config.yaml
num_hidden_layers: 13
qk_norm: false
init_std_qkv: 0.0494
optimizer: "muon_variant"
lr_mult_o: 4.0
max_grad_norm: 1.0
decay_fraction: 0.783
Each number is 128 + 24 x the weight over its row's rms, rounded and kept within 0 to 255. Layers, rows and columns count from 0. Numbers have three digits each. The size before them is the row's rms in percent of the matrix's.

# up: layer 2 MLP up, 448x192, rms 0.124, rows 430-447, columns 0-191
# down: layer 2 MLP down (transposed), 448x192, rms 0.169, rows 430-447, columns 0-191
# gate: layer 2 MLP gate, 448x192, rms 0.124, rows 431-447, columns 0-191
up430 089:126136099112134132130113133142115099086121098134172120084146126104117116058119144143181111109128142101148156142137144116115141146151146125129136131105124140146125132114164119136101168173102126111118084119117178085101155065130139094168070158128098142136182128153151129058146134151143126069112120189129133137113143136159113129110097156156121123125146138136096142104102130114126117134156126134103114128132094103141107125163142130096125114111147181124135145160109063132133133147118112127122146124118145121141104137131120099109133111112172191157108134140120158152176154123147138143
down430 069:164135111095150117059204115124129114129122129139143104097098141135088120145106173126124119127106133145155107144121123122178130114100115128134134156114113145097108079143135105106188129142089113104069123123103136127132131128123157145108086146147155121127125117130166153116176121117108122102146120128107117106113115169136120115168086128158145117126089140118125148145171110158156133095073168162151105112167116073131105162142094089137152129104129135104132128121108103149150140122166131118185130126147135124100125157117139097168090118103083118113120146143087154139139102119148116133
gate431 120:090151134105134135125122111127116108110116079121119158113148124162152096155084121103126175165103158133157156142133134140082131139135134134094138102142138123127126150158125137170169111153151153089161157144129083111076134144106164140119091140162167165146120167099113158150161160121128120156153120113142131103134187116129153155125083133131153145118170105110089102129168084101091110134116155141095174135121094146133143120128131114129141093174147161109089124098128109145115123133118115100159142120083150138105133112143126176148119093134118105165149157141113132113125145119110143184
up431 117:082163095126145152111123114114153097078124096128110133132175094198145089158083114123113163156108126152128137163120132150097161158126123152110122106111134133135137132166129136163165105152144158096164167153127092130088140134104155116106118104149163133148111159117093160148179169100140098141124121099096125125155166111138149137128099129118158151152157099118098129119168084115111114140098141121098182097113120111132139146149132133144124082156141169108116157104117106163115105138112119130135144110095161134104130117146126146170139108168119102162151128141139108098110130115111134167
down431 114:166088152111157148144101108133161130144118137135101102109166090137140114094129140154137166149091138163139122131093154121103116154107122161155080151121170179098102121098169129126121163110117121136100099125103182113104154133168096123121144123153128130134133123139107148150131130100104101129093162147109134153143147159123129120113107137123144133081139133094131145094133150109154142126091134110151111108124131140124116136139087145062125116111103112179112172154108162148079153109163166120114141116105141118086134106104103107157144142137174142127144136185136062173110134140120112148
gate432 100:145129110089115091173151143133136093153129179135097150106109151167126112085136111109137170138087118149122124118096130108118137189117100137105128148138142127095130100179128155143117129097137150137143143155102127132086128130086150165145150097133068142152122114093127090139114082075132155130145091159133161163130109113143112139156105161128140122127139067082130117110123149189172163147134124092121153142107136120117146131129125136120134109117143087115110112122141086094144128125102096128130099113090170121115124143107096132130099101124111109125097129146120153119160105098141117190
up432 095:052109143109148130113155141120137130135150113103131105129150101150149132156106140161103107115162140098141142171100111095122110146123127127107110111145132123140184135129101159123121113142135187103141127100113120180127117155155096101153096134143181157095114169120150137102129161132162125152112112099123116082128142097129115124164164158100112141122167172113157117142104109094112098109104205111087152128104122109135092115138095167139148155134156157143113155106133134116117083106086179125162142114111089105119104116134120107140124133120118103134128107113134119122161106172114096122
down432 088:119098164140144137136142151168142074138119144141117114127101089125134133153144162103135127143165144127145115134128130122131073112152100109137091091147129144116144135095137116165124137121109152141146102122127131133136143078166098151111079126148139140150111150115166126115172149105108117135094149114154111118111113091114166161115145092081154137121123137119133125100103129081097147102130157154110131136111118125159102167105090157174125150122119141155081122144132152094097101111140182123198154124121125101138097118123114116149173083162105116147126171138174088136149123165124085093
gate433 101:127102127140151140126122101122099139151136099108107127143123161118186134097109092149120133105155127137079128148128149184105154143110112110143141102128168111129086136136154148178122184108116104101105134141126116126130149124138146148103149161096128112157147121129076154152103166164122118117191150133145131123151112142102112213115080124110145118106118126108152100138138074113161146179129119156133093113108120103156105111149195140093147149116129100145113120141142152098119125157128155115140159155116105123108130132140125111175114162107102115148106145152130178123089122144134151132
up433 106:148146180123110152109143161135122086114106174107108147109115095146105139123141139137131144173110145119116102128104108122175101133079163123089137142123096141124168127109097130090124067143158120091148114128147120115091112125112114113089124124160110076117101138101153082137171109130112173134083122150123144081087139117161146081148155138114117170139098132141113119102121158120107091110126137094115151164174116133113148117125088133132109151168123141139147110129141148163134126106180116127130122134135191142130126121131122163107135101126182178137130145116134097147167107139139150125
down433 092:145101142112101123126136116117077165138116096143126097140114171124147089154152120113156134096133098158115161105155159124041144142117106169142130129154140085127086114153151114156148182120104122139132111140122148106183105163167154113135129166105116176200129143124095164126104134125129127132148130119156159147168120107110104170122091098156122079155168124141132116147129107139132107132141131101108154107074119102129088129136162128196087148114131110123125140088159131102123136161115120115140119126132103122115134143144147096140118119124117106123119129137093139137104162145118116133
gate434 090:184141148066088147136140128174102132121145157147160157129111113160125145118129130109126097118117110107151101134143139104106129126101155143110126081090155101117153103130161107118110177149145105103151109162148144162061119137127117088135105153132123109158121125100107108133127128140108164088126103135162123159133143084108089153134138146150116119117106089146143105110152165104116063137112126122108132130121085162144161119125170119136122147141119142154150069157151101151118161131108171144098118144109114142090127143112150120116135153135121147187146182114157113116103133128092159143
up434 099:150136143134172142127080114116149134097087134140120121082112162119141122154170102122140176122126149111118099108123107147120098133101152080110118074132138111121121156150159134142108176104154129103124139116114109095154142129110163163130070192088145091110098133113138104146119148130126130150107124163188175128123109104156136166152162111149124144170120156149131118086069124104148095136117140154129148116119092135110139179108112148122160117131169158110103170139107128093139086113157115106136149126123114142160101124161118126098118092131126149129107092125140145104114121133159137137
down434 100:105079095108139113128106109160111142169095119139124138087151144114097129163138131148138138097106108148115125117128086125090115116119154151123115100145131104105128163123131149136132168135104131122111165105093127105162119118138121141114101163131164122102066115108157115143094140167112120161089161130160141115126123128121109160161143126152112150171155120142077143122093105130102143134178113167168117104116108134121148141137090136120159116107139116120084069122083153128158124128156132105188145102131121144173114143155141107154083100090113135113097068124167130121104155141138161145
gate435 102:108112129110116131119164152132138083168154134109156138132142110129134145095131178161135108104147093131108145146124118125126110113150101114098114128177126077128112150135094151169148099136129128168174151166109141107144123126161118135120136172049129121121152132093150186140128141121132109182156160136150125122137161082088099120133137094132145142129135147153081123101095148128120119105124144115105103115111160123107146115069125122142100121118138136095159119094122068155122067134148122112088124129139108124117135143141151136101091108149170121086083120099131129113151129117130089154
up435 118:160115134135116125117125134094146152096085113145085110133121131100118100124142095117133100132141146144148093164153106146140141110072134155150123129095168158111147106128169097131130139103113151160109096069137148177147114133096166097107129135172106103133106137127121068132144074116105116095075122126102154128091121093153150107113159117132141121116128055141142147133120145154127143132112119175163120150163091124179119143147087107154127130158103116183107144119123167100129148152099137117110122144127146144146112097120164115132152157161121133172110130159114155143153125116119145126
down435 096:199116119124070109099124135118177169091118113148065123111130123112118120136136103100125131140145111119173095163182114126108149139083108143164126123125146127098157106131169081134131152113104137129128098109156139157103117127112206094143141116156083106117136145130124103095105080152132117069087116158122161116103141090172170100139124133111118157103134120128150137094129132132110136149113155142128148133122068121192147124143122114119112131133117125127086126125118163104082141149127121136151126149129136138153120110152158114127117154155093137157144132131130125151123130158135152117
gate436 111:136159034143088143105169114112144069156146154145129158103133122125160117148106144102141128128144148125100142132117113121146124115143110162107110129135139135136132120188100145167140150131131151148133094104144119101132124083145074130095111091119132150133110103127097111125114147149133141110132144141134160127147164132149158156145152135079089098153089127121127150118129103129117147105096132138151151180150119097136131151151123156179174118151130103150126110131155163134166159144151182129118145100123141173120131110111119139146126154121154119115128183100145157155171124109106076098
up436 117:147159096164105103122138098111117116115126139135138117147151135100140106141099174124094112129164117096174091142102130148176087146169122127113137151137203131095136165195103130117148129140116129144116097129110142140113127072159116126132146102127103119149137099145109113126105128140148132130094099110133149127144174138160168174125155120091071114133126104090100124135138120166127153131047108119155122172141115111124115122135133125145124108130124110144110082155133151119162187097127133138138120097132111142154153096121123100126121111112142103144140141103129196159118133124116117094
down436 092:156094153123167132143118131120091168117118119088103085122129113099097123072137095143121123124127159118137098113123124142096151114115156100119154143089082118121115114043156121148100133132156131111130153141144113137124118140094159131164144176131142138109117156095133130137103127100107147122141161133125088142109132108096062116132130109175173146121140123130151136105116172121132120131167131116081102101129162171140136140101120114081120175108144128128124175143139116109119076132110102110154124144139121071128079141138120132129128142128107146111123106136126091055130138125155153157
gate437 105:159109119100132147145113164146138111116093136140143140134177171104172099148137145121150133122169151123093103149163127149131164160143150178157123151107128146145115151123147120129102119113108108136143133125125133124150142150129185155107174099070154134142153123175121096139069135182097124127134148120143147123128152143152129091183150137147136103128121113139120116121110178108163146137170081087102126100120060119150145118123123098116163118135136156132111076124127135144154136137139150152162140162127073110142082123148124121121139107158138145154106158163142103115149135152138161112
up437 087:124088099127129164138121160150106127111089147122120127143132127135136125113120096123159089106135135118116107130113111125109137172135131142125093144103111138118140131113109092153086104126108142117190148155120120131155139146151160179109171098124134120152105118138084086167116126150082108114124129164133172124138131163144090137135093155128143104132146114136128122117124134092147123092174090123093141162155122108108105117102083108128151135102177096131073075138115119119139157111101175153144165125141128116110090105098147154122105053153181122153118153131134132096131126154151176139
down437 105:128120138111131137100110103125134112095121122169120162149116157168109146127117112125102178136118140103125129124145124119133109119129146131110103148118128133140111159157085109133084163136111123147100195169145114076096102156122157163092101110075155133130102137150128116139113145144148114139108135107149115118120118131091081098135181124107162094130119118133155166127154163140091123140125116136126149127107121148112140120108129142092154112186133122154129118108137097122140163121121150121139120100108132091142110168090111131117093142127096153177128179125138156188121190168082188123
gate438 102:107124119128109073162080132130112154144147133106109131117119129112121158088125125137137136145124139128151123128140140100130097147138162155125148121124081155133127135136156122181114166104131134115128141144139130092188144093153128114115197131108112135115126101126144145097137121118069120171147097088094110147109142127145114115120143094128127088158110181121131155105126148143187096150131121095098134129113092140132143120090132153137124150149127119093113065119185136160163171094092139144120110165146123073116129121107114104139143090141124156137101143098135107106178085134142133091
up438 104:120118113131112099125061125113127129145144108078148105112092145129098167135121125122162134107142112138154145091158135083144099143173120126134124136110123136138122147149120127147099154135117107101123098127110119143129117089126162092139163143134126118111097126117130118138086143086108106139109104058131098141147132096104126116142139101118133147137131173201117128130124108170179083139158121102135146116151125118115112080119123101096129126126138124110125089049155122123145172149127090158110136178090115110118116105133149110139171127135103136118102173121125136098112063156148153105
down438 106:135135147124105049143071131138107153163159127109084112141114129144117172125141131114134134121126127138143159134144155125117135143127138159126116156131080150155106112137164134142141146117118117145149128172163094143148100096110133113104140126108111128124077136142124144135146150128119050153135087086105112134163127106110134118127179076115106124149148161161102132103144115135160091145104107088123121140133107125145118144091130142133137149108118115132077104102175147146140194091113128143136119164167128103134099124131108116156178117130126136105121170098121143143177084149156151094
gate439 113:162148127135098135097084134086130174080139100129162099096160138112139121140091116155124137134133135107138068116133145128125143136119109112163115102108113137088143132068094128122138111127167165122117135138146121161114149123124118103078144108122154106157141165123085104115129174138151190097138143134140133146101138203149120127104145135113099127132142159171128115120113177149123174172114142109085150090120184159097151136130124154117142129094124132133080121132153155139135118125104128114126092135152163127117153109137097104108130158088116091108130147122127154098175120124143144129
up439 120:141104150136115083131132162174136106112147143135091176064126117115112134113118152121089103138146121099109178151130127171115167134112081139139137133093108091118151129155136138113122119125147131142119153158083139164128106086166126108129131108112134132112089144092127131144116085175106097115131121144158138113090084138107151108154137095099110108113121124182129121090143095138129132127156156135131125122094109154142082132084125134134112117062167097120138147070103095144130099125122098129114155118111131103141139166142140139117131115138174092135129179128109150179126136136136125171
down439 141:130113135146133126122176118155139110097139149119121178102102103105141112113110111140109145156122108120111109123147118146159154186115120137163153107108115100102118124156126145087098120128188157105093100106131141168138133121148120113111132108129164137161141099124164120163154119181134111099123100059133132093140127123122132136168169087086151084136117155132145104159196137142108112117141141087066095106093119130122131122099125129141181105137167098147125135129097139129147112121076124121117097136098089144123149128173109135126132102111092139126131090131130119134142166164129104107
gate440 102:129135153173096141146124092095133115125105112113102119134166126091145122105141104145120156109124128097125140167172167133113120125148128116171153120115141115119152114154151134158123119155138153169118153116157114181130152169073142110116136129160139133119147158118155156117116098091164134136160126140179126110127176103115141159148107148146157141155123118142091181147138119149120123113183150154112132126091156105132140086137127091128156139100136142092178138107138125125135088187083129151143155073151121123140119084152120108094138125135106109126118127123153097133114157188088145153
up440 113:131110090134106057121124104091112141104081146137145130122112103107162120123109142128098061136176115101127116147134092146115173109135156164127100165121115120156095140142116133143119136126110130113121145159116147135157093150124098154102105119103117140159132116151168157133118167134189139115175171148112123122109167105153129106129144114130095117151176150159126107142100151115107105107099171151136094128153098125091110120128112121095166124141132147120111119065097161130163127138093134150142180157135073121145086134097172134126121123112100135112123154134113146094129133107138123136
down440 106:095139083107094098110149110111101095137118130098130126129111094111162087142136148167095064135172106112129094144139107146116121122097116156140082128123077136121159171152106153133131132124092169140146147097101068136130101147110103114154125137116071122142155138140112141166124130136179177129125149118133121120122143119127170162099114108119050160135116123146150128076163143138114103139140148136172071096138113133140122109101139112157142153115126113123149134080118144106159130129104126148113170116111118119129098112158148107103102129109079130141116126110102114133124138139132094145
gate441 100:099108121102092144103129156145116104142122131157067092160136153147114130162117129112124143113118098114159110135132132115130140164093164123110128107142143153136108145192124124110133142137173085159181135111117100125135129153106130091157115126109156128172137121122133123087182101149187134136122130142101120154101135142111128147085102140098092103163120100127092072136162137142135153140151111132125129155133062125108134168111156124126144113156108100150162134144157124137141120177128119114138130162154100155147128117143107138128199122099148109093124138155124196140136096148131118147
up441 089:156143102187145130167124137074138160072166126120157115132137038093150094122131111142128111147123139157143161080111149135133086125143105131151115143119127137133079119115165117196098157167126161081138129137108154137097097136130131177113112157165117147154109126152143096125089135164138100129142163073124155119181116096147138148142148131148124126111113108107113177145115135118127123119093150121122110109129174136127099119096130153129138117110139160139131141131131111139132119106115138169113108132125129083110111122089112113139070121118095136141109106135148101127124144100127116143
down441 091:157131145143125088148142092140102153124137144109145133142143083148150168106147096127148143098140160122132141119095183117184102135117086118119117149094121102126160131071137164135119138120110167095103160134170163155084145118112106197095135140132096139101123132105128141164118135164063141090126148123147144093109110108141145138141140132121145134138150155132136171155104115155126086106127148089108146092125167137146106105152104139134134119096142153094135121123116131114096138107107131172139086122116138116089148112169136133137089112170100129134130111132142100094137158125094182126
gate442 123:112147154113139125137122144103114135099169111134166125086170110136114134072146128137132139138127137123126141095125135096134122148160108111134153164114118175130175152142091134123091109178166151127156114092139088130181112122149092147147118131124112105166098114173075095077160145135124163098149174145118097173133103135131122138103119137126080085125135163104113163151148151139141123085109147105131093117129140156150157133119099154131124140137148151144133124158155183130117110136106168140113137118162082137084085159138127146121107127109093159111147122176136110126147134115145142111
up442 125:113146144174153123104127125108125137116205108166148115104160089141108140109133121144141133131110152131123140087098118121143110159131121110116175142120129139142133165138135142127104143175152142105163150107171098141161154138172084165141117134125141119140107097176084101083147123148103155122140156158139082144156122144141136160100122152120069086103115162089132173155147146157152111105093120110129081122136150167120149115108102136120154105137139147154144096133149126126108121127122142142121147091161100157083095156122134126124117152086081133129155154169140111119121131114128173118
down442 107:105109139133143122112170126132129078153113161111142125097112149095171140146109089138157086153106136111117109110086114127108129148085149106107127112098101098120101115059147102138162127118103123101135125152142179098113131150145161131116136105146160173105222097100155099148117087120146156093140140131137150150141164140116140119134131134136146108151182144120147148079123145106127135130146128092123143144137143142129112126141074079085122092128110168159143123107109131121111170097115126124124166085112138132145113125138114101124161114127115139151139143161128117136079117148150099116
gate443 098:161125156137155120144143152111133122164107121128164124108128130112123076115158098147147142086110135141145143147138093181089158151109143121141135090151134146117102093091076167119123098122087125091161179122126109121128122159102140095115149148153132109125105102102167135147127120109167142140111106145107177094169128101098128115127117154128141134117125161108123109097126150119111147155124192100104155147128185092157143169153121174151152108179150153089140093136141126158124094073141135134118107143098148112123126126161116121099171117102123125172146139131096111104122147124123118117
up443 095:130142130126154148146127145109138138180135123150184156119127118146096110122166059151155138118071098105111141142121111178086129124088154132095115079149148132139113087078116147114117118136139147108171181104122118105141101144106116123077142136183122111170156088114139142131155111107160131106118104153123138101163114140135112152147136149099116132150118129151115172096156150127118119140124182098098154143112130111153151173158146192124126110171154130105143086145132128136139111088155156138132132114094140120140157120138116087145164141116120106149148160135135108131096133135134135125
down443 094:117150141120144141137126078103087156161140156115108143084119148123096151111142103129138165141111153163162101095144131138152086159110140104125137122128132129150125132077134174125121121092171150091165133145117123144168144159146137166097138180116165078153105121109113130137144106135110159127145118126153111129162147102107094126089145137126094106176116143112098159121118147150130145122156160143114148106135169123156156147190118133064128125128128113108150138078176113130148097101132091134123135135116123123127130081145116104144159140132166109143152150138129146162136134100187141083
gate444 101:153121148148176110109095146132124140148141103110122126097117131100125129103139143152096080100160107141115109160122129138140123099106095097125150112126128185145133149108145149110149134106173141135114132061147109081129128096177159153176106127126116144140150096127154121077129130115112209109120163102177093118184120129148155140114098150116171127142152096124091107102121115148111161113135139108108105147116127114169111144158148167122149129128142082134155116170121162129152126107116119159137123102146075099128113122107140120135113092137130160115170142105096123115110142107142124097
up444 113:083120127111192145148089137090124155163139120105162111125101140095096141161147083125106142123141145176208154157131147127143105138102098135120105128152093161158107152097133144154112108124140116124137106100138118127118126101144141143126080171116133133125134134115162131102153119127138111135098149117127136108126134135157130141146101127144121177133135108145114127119147120110109107094118104098152088090105144099149086170099154166118082143127094144161145101137097132055139133110106111143157089118144130130148148122134133143095111149109105141104166117061129097134090110094154119147
down444 087:157138124159126124100121124170129130073139143138072131163167129165149125101124190122139142163113124117070133108110089136140114137134148134128119120130156101107119079157111126116128124107127120123155154172123145115137107152113148122111177088111102108098122134154097095155104167116159128116163093161123143136118087092080114100110136123109123117160122125090170116162139117145150122134132176115108137140143126158087133087148105110178150101152160111066131171130175113171125121132165133107117142131110115149122122126123138131159128134144151098162108150165129129131180150152116148124
gate445 099:079131130139100093115103121068148132119098156173126103115113110091156179102104062109118119120123140125110152115112123109120128142135129146145084110098156157136119141153150129137111106133084138140143125120132190149116127096083149101119101116116110087134126128153133107148122161142110128118148143086127058117166137108117111137112078136118101113116136111133134141133133123095116105118151102145129117145127111147134103075067136139153114098120079129125124134144105161078117129104121115143113122180098157145075151098142100120138123130139122138102186157125113113172157138086137149115
up445 098:138127103138166118116108083128168149107137101152143105125123127099149170120136104149062105166143130178117130130100123116107084111131124154162169103113107105082106144092073131108133135144124075168105137098110096120121063119130147160117139104089129145141142109118141116090155105157142103131135096187121116132122112137145137129131145103130091159076118151128142155144114103097149162100108086128117128138137142113137113138135080129106119143114130118121144105136118151129144105123149144127173133127162127116166169145123084170156127183140136154113140099108138108089101164103133153111
down445 087:161137108115109096124116150167156147138156079127163146129144152146117112120140162130101192145133114100151115158156142134098133121115130106130154078156109115119173113122110104099128136100160148135114136100134077146093144153191100161145138139085116155098146122101136136120160087135136163153102138154112156138080133142104111130129146113142121140129119097143124125101108127162146123140145123134120146119114114105108160186153103145144137155149188117094151113105147088166133128127131129117117130076141109140158141144106120142096106117143110105152092076137146108083085160144139084086
gate446 100:109126148121110151115119119143110101078115119137107132161131147096155152135086163096120160129147111056106144162126122098096163159139119148158152083141103140109142147145123120136156092126147084112093125153150150115113127112156115140154113175114125146141118106117074134111107120142114105118184189108133151112110120135135140116122123143098092089118121119131110147169125129110143134079154134139120111159115143153104144101159132120092138144117151170107147134113149096178134103183137158161079104164087119157095127147152116135083167110113142107100149111111125153135108138167113103128
up446 107:154099126105098154117134152119111113102121148134161130138140118126111130124089109137115110109144111070126124136116145114134080121153100149113094144124154103156098171076105139184124123090109132112125193150072149113123184089140126156121119127112136130132141094119111141119143144142127167163120122135097134148083098121120154106183113212156087121154140135126084120174119086124179141141130129144134150156123105147090130114093141097119144143097171122103109103110110124123125126110091158141137105129135118127105105115108159075144122079104146100119112123106139127150137131124112137104
down446 115:134126143123064144140105169140102085101120155122126126116143152140119117123124111126150135117120161100149110115142151113129083152145134123105115113114132113131117182104100131146120145099142134098142193165084132099122172084144159152125110141096088114142156146087072130102117138152100156134091146138105101116103130122088117104145145169129079133154154148146113141143117083112164133099123118139118182120129117141074116126111118089160125144122174121123100137144101119085118149087112109162132134121158136121108088160116141075164115070096141102118111136125135146155119142140115107104
gate447 098:114141114104124132140129154066090159092154122092111141140134170069142155115144139121127138129148140134108092136170120137112121108116168155101124157116134150109117118130127092120153142080123163147119123152100147124110115164132131075128171164096101153127119138101090102114116179171111134117153097133186161103091127105157093173141125076098129126184135128115136115126098129111128122144115101106090128115142111070166113135114132136133135082145153134158140144133164146131137127094105145117090130137124154121115094115134159144118146196109128126122156160122123099124097149108143119161
up447 091:130152133118111139124147122079124165065152104078143141127136151087138138115142120147143127161151136085120102112151087158075151132145161136088079129145134156097125106131143103118137084070129129149107125137119124133100175166103117110145141152112105132104122114109127130160092161148117154108142089157187148122155121127137108191136121072124136117144155153132139119149103106140149098100152123107129130104112109079158126113159113140135148038083125156171138130119156144132164127113108132120091147117127163133115109139119143132155123164133140149117120141142137134140129129095127125155
down447 118:111113159148159105127140129138120137109118124125138127152135141130150106156127079129149156123116125153138121106128157143152094108110119102140114080147136117132117123138138158132093121143159092157097107140120176105074154105150126169122117123151138132135093127122156175146129140114130140109138132133117099104165146132123136080107120104170159166132105102124109146182090110153149134131124126124187148134069126141098138126143123167054154193128073111162082119159176121138118175131100138125150119151151170128126152113123096129133108112132098133144088083088147141095140134114108138109